config = dict(
    num_hidden_layers=8,
    hidden_size=96,
    num_attention_heads=3,
    num_key_value_heads=3,
    head_dim=32,
    intermediate_size=256,
    vocab_size=8192,
    hidden_act='swiglu',
    norm='rmsnorm',
    norm_place='pre',
    norm_eps=1e-05,
    positions='rope',
    rope_theta=10000.0,
    rope_fraction=1.0,
    qk_norm=False,
    attn_scale=0.177,
    bias='none',
    tie_word_embeddings=False,
    parallel_block=False,
    init='trunc',
    init_std_qkv=0.0379,
    init_std_o=0.0,
    init_std_up=0.0379,
    init_std_down=0.0,
    optimizer='soap_variant',
    learning_rate=0.0064,
    lr_mult_up=0.766,
    beta1=0.95,
    beta2=0.98,
    lr_head=0.00822,
    max_grad_norm=0.5,
    warmup_steps=200,
    schedule='wsd',
    decay_fraction=0.756,
    decay_shape='pow',
    final_lr_fraction=0.02,
    batch_tokens=32768,
    max_seq_len=512,
    doc_mask=True,
    train_tokens=159100000,
    max_steps=4856,
    dataset='wikipedia_en',
)
Each number is 500 + 25 x the weight over its row's rms, rounded and kept within 0 to 999. Layers, rows and columns count from 0. Numbers have three digits each. The size before them is the row's rms in percent of the matrix's.

# up: layer 4 MLP up, 256x96, rms 0.14, rows 5-26, columns 0-95
# down: layer 4 MLP down (transposed), 256x96, rms 0.178, rows 5-25, columns 0-95
# gate: layer 4 MLP gate, 256x96, rms 0.135, rows 6-26, columns 0-95
up5 093:534478494542470498490495528517546522517525517509480510486518523506532515507531523533508528494526485552512527499491516498464503576541548533514525515532460469528494500522486504495500510489511463468468487466450459464504498505499519458475500535511515514441491518505489472488512485500518490503
down5 088:483492518513498473505503492491502502537479477536526499546520509528475476498546485505508507544502461472502514523507490497498485534528488510494480470523501503456524479495470526460516492514513487598502503515515531510480507462482535439463479491508499511533500506460488525508487482512474488429
gate6 089:527480453511497498518507457489532489506522494512478503527449510472498542525554529486508512579487497504499468507485513448492478513515530466504498451482541511505505526494523562481490515540486525516516513453489515530545514507490512470487499507476494513479479493475488504514470521531537476492
up6 100:530517493488507481531476487487498498499503480489493453532484504533497469541493508495572504527500543499531458476531473480473521498521525488530485516483518464493467485451483490502470532514484498526556506514509556541454533536516527513514512537533473492462489533492505495525508468498503521504
down6 101:517503454502558459527461512494532502500494460512520475501473501477513497503495479478488561482470510477464533505485507512495486469521470513499515455506505469470529487511485525490448498476506480463488471542538506443524462516522525484514456503513502486480527491495502512508482528503528531558
gate7 102:531536543487541524494464491546495480527493517498493506533497548492465474549473530477458509520491519515496507480517496513486522514470487533509474525499488517452529484490499509490513513549479518481526455486545499511481470464543551556535468480475509519504510530509509483517516484525478491507
up7 106:532535511532508492508499503504564493451487536515436467493494536468490453512520479495519454486479527483515484529481460495465510502503536548522480540515485517483503483468519524509529496509533525507509502497546484520516480472498480486526527519505506533462536517529529506515540514492484522470
down7 113:528473477495460492435498497449509583472490489507519492492510483493515469505485458508513471471464500511536493514486469497526474508504511462480515518510513501529480463486455528532505480483495503479509536552529492492478507499462494476536548484529500492517487546482502511504505493526481521451
gate8 115:501473516467488493521496510468523466513510496518475531502502519502519469456540508532531496485523476493483489541552488511482492514494503513506516468551492506486538502485493453555485519454487565505528488485529546464477509509518490546509462484496494513495454496510498542476505511530505555509
up8 106:490508474531485525502490460545523525499498506530481490444520542521477500513491503487526539491456487502515506504529459573464483472475487462462508480466527531490459486476517490473499478496524453491488503538523476491534508464484514497503504505554515467500530512467508485480481514475474508472
down8 107:509485515466511474462461543505522480515502480469539525523481480442507438508490485493515486476464529491523491518464483511511503549543459503457490486538458471455490510491511509482508521491555508495522512493511531494471519510496491501517491496513511489515546476514519482503497561530503543510
gate9 096:508483480463503488531541465477467470522501508492501480468473519471499480470484485479532487482493495501446516465502471487496481500485508495534536485471526540490501475521524512475536513543535494534431493503515478446497480494505488476515482530514479469449484459509505473519551518531507495532
up9 098:501521484506489502501492505533494500495535525525482464481534472467469472500539505444505489473465524464460506510536525522515497511444493491497480483484479520489508452493509470504503524510503476521519464535507489530473504507482515434510479506481518498479468483533536476485460537497493462429
down9 099:516472492471485468517506470505481571491486503530490506512530525477506492500522501508516469499546539504537474519525542496500501508505479498518518524535539505515519493490524461486471539485519515479501480485495489524514498472550521550507486534476482530489481515534507516498468427547543532519
gate10 094:462533547522466480492505503446481495473495491513474509505516505505545525466516515502526520517496506500464475512514510540547521484485483520530522518472482500508516482464488476498460460489553499503509473518526487503497495521450451516539520495510516523476550489468528477515518514518558533469
up10 099:503536501484516522502518482475481461505490529478446525511492545507467471496490525486520481477478505524512515497542513518471498555515500497519476498489556530491457515464449532467516538494491498521461486525463528505495478510494514497505494532526486561527497431516477484507530527517494490490
down10 084:499467497551508486514508526477443531452520506487523510507485457464514540504512494541520463515525549504509476510487499474480495464494520493506537505500525492501468497502470518522498509497546529538564491521519489507533503501504512516471544515486499481439531530457452490519495471495511496507
gate11 096:492525538466478518492485508532524470482493491494486470466485492464569495519497447493511495526474502517482501452529487511545514478473522519465512528506488474507514543515547533524483466482454505503537490512494502486513526526473466457489471513537523504509474479484487547487474452517503494490
up11 089:493524501460542506518521513530530490516504540503486508540475495481505492536488478507508488497492525478530583486529478519527478477532497471456451500521479504472499564522506504505484484511521475473497487544494489470498492531478495476509494471499528434488458494534510507486526477517526498461
down11 111:526489513548534494516491491530504507501511477528505512505529533522484501489468515504505543542507492462521452486539449522457546484491488490542465512515494512479496446519462514491504498480499443470470520458504519487491441524477514517503509493480482505522495504508543520527496520544475530479
gate12 074:517501460473520523516460503518512529480513481514486454499441465522495517496514497518489486500552504441480498465458518465515521478543527450488492459478492472537511498450493472484494492515455518468498502500495534515493457482508528499517528526473515529492537506512528489509457470490517499518
up12 070:515501516549469521490509510544509491542465544525515545495530492482507496514499462483473520526452521513523511524514483527481448510497512508515542514510477522471466500528563487509504496542520493527495554531527507475468514522491519511474509478484465457504481508467477530505517515544518477503
down12 105:499470462463522479497475513469475560452544444480475488497455488524515509500510518537499488501529486455479490470490539461524518481550517474497492509474489482528493497465466504493507507475490502445504476472473524522499493466491488513522513549477527511497522509500516466503485479468484544509
gate13 087:472501508536476472459534470462517521466506492498508486554492504516490509513563558516534535533525518515504504500508471467522474511458515495494501492458468538487496494515509544500517511503526478474501473472522521463503536475456496533493524507467509523522504491461485534478492511486540457496
up13 089:497510500478487489489554478516522487477502516581527444477531479511507506510558528447543504496479519471484481474509483516482545530481512497497533524520514484473467485508505522481524513487492478493514482499485486496508445458461523533525487510481470498484514475486453529506543489517513501495
down13 092:496492507490502486563516492471500501474496550514488547504497479484514506508547492508504530511507519513515494478470458499493464491464479530496475489511470479486498476508529509490472476497530547506492467550497476463471509516517479499493473482476507464507510511435472472533517472521443463439
gate14 092:497456479500427546505511538534496466519471469488518502475549536491467514533502471476495492504487514459480482472508540539515502493510500491519489486475483504536516527507530505513496491455516495465505520515526527496485491487520508516479513471531460506563474479494479519492526548542535507517
up14 090:525520499495514476539498486485477559450486535529501520503506471544504512521491514486525514511512465533546504535497499481480539521497503531502519520518503478477452475520468522508500552503517484517486491432479532504476483512520491477501453507469526497454514535484531467530485460490530479506
down14 093:497453481473453487517485523532514464506458493486499521519538483483501499502520509559542493510491512478503516542486512499505540471515502460521504492489503501484491538495515529511508522533541526553526484526480497510506558492537457517454495512522506496549471521507471469505476531524547504510
gate15 104:503481530516433468537501475530506494474508516485527534485476504486452524533513500505476515508472490496516476453485504531526492524479517518495498496510473552451535521508492528521474514486514471497502442532459500533518510507493560499540487482511515480483476477507508548520497541528521521479
up15 096:488483524467457506497497470496509502490504513520487537462532539517456506503497483505510556457483472481463519516516528470495527488487509537440520474550503498496496544548513498496546484481515518482493470531491513521557543481515484499495500490553501521501498531477508504506498454497490489547
down15 106:506498493499512497494549465466460499527488510561529435491483494523519458512458477502464453499525474533486464518508497528495523498515491488508488508458487516485445473511466532518476539497494513538463493501491519529479491510532506508496545496501466543484517502509464527515499478471528528512
gate16 102:502536518482469541510482519483481489489510494525498502443472474523478509479505487517483505492518495534575504508540529530525501542492509514535500524481478507515497493497487536537470457516466533510500477534530498477462480511505530520498489499506516490465493514500475527489508520542581513551
up16 103:486524541488510536516432491455462486471500492492488487490441498494494494480501486477431487520499515501507485518515491498498515527490521518458496526516473524516510503477485533512448488570478507516521467516514472479523467510513494505512499516508468533443458509526496539501518497540498483529
down16 107:524500482453507506503534509494496458483509488524506537471512503495492508533497509460495537464489485476520533506522471528461483524504505498489511520490477512485452515495555507475491514551501458467495487466488470497495537506523512498549507500500536510507496513474514489530412535501460466546
gate17 090:500500475502476509475465448449493487528526489499492480499521524448518517522509495471503529518486502504529508479473494478497531510540490446546503503496504511504504493521512470522512492522453507504522501522478449545567521504465525531517499529478506503494477483467514576472515475484469487516
up17 086:466521500524519536495487531451529546480537494514489484501454506504466467433496455521493499525516499502545531524533487492559463507459510469495499528462520507530509507492488501488488489553498515521524492483486499532491459503522512516494520544468521495498503551487519503493479509481490542507
down17 084:486454488538503470487569526494529503538466470498513518555540465459510475500500502516533534460503485511517500552511520524495469490510497506464499498507501494495446479510484492480476507538513499535447502511508494481505537488510517470465487463525461484529501539480484495490496456529502507486
gate18 108:494501505482482479486518506504528493475512520496498473480545547495451492470466463480489502515475498494530518531510517493524429462488509498518502527490530490550536474498466515478524497468505481511535502444533483506508479485472498503543444465538488472524499500519521530530480485514551506526
up18 101:502489503486513531489458539537511454529514500493495479487469508519452467482521502510463462504479551491531523490504514511478500523472434470541496538496503531508538519474500509515474477496486544490492466514508490525510482521497516479517454467520475560552487493513505491502503526514489553503
down18 110:482503495507487538438492485521478526455494533506479488484482463525482493489491510459505511505485530518523494523485525508499519465460521463495474536487496505476546517489510480490463514464555464509551521511461520494505481513514472492473449517479533513504458442472473464484501463509508495499
gate19 082:499485519507554528508477495495510501463537535509498494485513456513540499507483481448441477481526503514537510488517520460519517516474506500451475477518463454484452460520514492498513488493507483480471498454518500503495519514494516462522510505515521461478481540505524478538495514450509444509
up19 097:502505495516533489457491522485516463497527504474532500512505455499538486529484511481438482510473518524534521483525487511529506498491484532491509506500516476477457491512527480499515459480446512512477501460513502544478488489513546501492517468508532491433451498502477480519526486440476491459
down19 070:490489485494510482478491491466465524503517466496486508544465491515478502534500506516552484525507496469473470492535509474483498493503531482524509595498511515549485511490484499482530538502516485566548517489497491501532521476510432496472490526467505495506537534514494494476497486521503538494
gate20 083:554510533537483529465524489499496472530468521533484465524495544491475516490525495503530509536468447530533502446499488496524506498473495490490518498522509503525508542484490542476478463509523508479491492566527490509464498525522505522487522517510495519492536431526524474472498487485510525509
up20 083:520485520473489506468527473532477553457487479463473475535470510529464490504482472467528485487486487502508546496469518505547448499553463477534493560486481482495534490491488493490524529480520473468520515525521506514505500497548517503492490522501488514504542502528507489481473499506542463528
down20 089:521506477457534498452501533511470499472475478493517478555496503494510483479473534517496496495467483510480493475472534478476516482506489509503553513497544505547508478505463495490510538483558501453521509503532519465521486517497477547543512486466522503495534495519449473484458514502530521520
gate21 122:544472524495518470464516492487518486509458468504498490528471512438459482488448473478481523500495497500533476493497520503498547458536511498555543503537472530497488522493511479517531508520525516523493522494540530486541523514499482504510513460515484503476475478459514520487542486486477499551
up21 117:517475526476537515490546524517505513517533513469430551519506507492423487500472465508494550505483513476492500458514505530474483460488493538473508533511474531501494551480491445483503526493479482501532472528493526510505513499466523511509498506497501502492463524485460513497510489507509470465
down21 117:486481478489502487489515532487487498486445523484500536555504480454498526546486491449465498480516493482524463485499517522498462468512446485522481439500493467502476466485455517477479527508529505506493514535514502495452524512517501479514453445490472500504516482528508470509484477539501481494
gate22 115:464513533468479527524505486513514471514488512550516505458511538497474509510515468451488475503511509539477468548492482496539521490490526454484492508491539550490529492505490499550504498441504487527503464550528508491487503529542534520486483511508496529521534479469489542502515521517533500484
up22 112:500505527478493437510496533452490499510543495490476458511464522506515505504490481517524471544478477517472530470492468540452450504485487514502548485507498524504509536490514477515452529502495480487523534480481512485549488505505454496502499504472452468516485504481522507522476446467483522484
down22 109:505449514506465460528488482506442535479484526451497534518525533484514528492515492475486517462460535529481514513503459506486506475507460485493504484531511498478520521456542481518469532495505479528475534512469480516490487504500528467514517469502490489540486558498501481499478496509525539451
gate23 093:534512500538517526513476517485579481515476489458489500497521513501519493517518523481495491486467494477507468475466500494503497457515494488481512515488480585464489499509510492513509481487506501482490481534528454473508478511472562484487494493480468478503490518517502459481492552490530431481
up23 097:502529508510499465457505501491556511519504478487496502485479503486481532479491523483494509498496498462518517450550487515469523490549507473515502518513433511498492486472513504496515472462503502563480491485495514458519500558460528490478513506491516464547434502472521476522511515477537487514
down23 098:499493496489478520520458503482521475505485504491551478519570515470535519499473472478481544476510482478500510463454465554488530488541469525459508482520501507496506517525470527529532530519491528475481518508500490475485474512484518473513475474504524508463518464517523487532471478510533452480
gate24 096:491490516489469455513457468529489513497546506461492499505475524519513521538479534492508451487457483519523513520470468459519514477461505481496469507495475498498544518520523494510503512462542497506499455499495520512538536480502454507486453463481534527469510481472478547511515485504521457513
up24 101:521460517459453516506516504464502495472503503518492531500511520528520513517509468484466506536532479495502512551467496480497549518488458505512462499478472475477514502506534515485542520514485507507456495476484461535479537482488562476520498508519444485500480475532461535491512546474521502501
down24 103:488528480520494465444477526497493516459516496504542438506505468491544536519457476451499532471464468480506471527455497486503468527497505491505490508495475483531509445506443559520511518501497477502505497508495497517462492470491490470527446484502498507512525490488541493486500503499475498486
gate25 098:520523498518525540497431514487484513481480522533495460517466487552485529502505492494503528498470542509475536516484509511499477509493481497454487536476476510511504566500519555542480532494514502482498471543524464487483497542483526507472501472481535486480479499505493515490523503512555543495
up25 104:431499529458509467506550494473531510517504519518525543518524497496543489485511512506520480487529449510527465465493478501502506456479507501517511486499501467514528492489460519467502508511478473467531509481486530501482542495541545517493515524556495508501530502492502526475475511470492439472
down25 102:478496515541502488508496508479445489537463468503495512531477506463513496524472509522518518533540482456531436492511467507511514467520523497487507545477470511532471494498463503471515547534457485531493524496462500531485511512504485454497523512494480479521521537537470507522469479526525497475
gate26 142:539492520492458483489495476503525499502474449523479495488499474462451445487472521535505485512470457485500504524502530484525488506486483539540491496516502544504500502479507534515507531469519470495487528471530522529494479495470497522544514454543489465512457502500454508506485500547542536492
up26 133:527473468509527515509513529502498483507535503538503510493492480527460536480546510473487490474495524480486508495484506526475548545470488466468426497519469532523487492475508533525514502486538554493486499535495508442476502516484540497485510479476452525500505494550502482466518492516480498524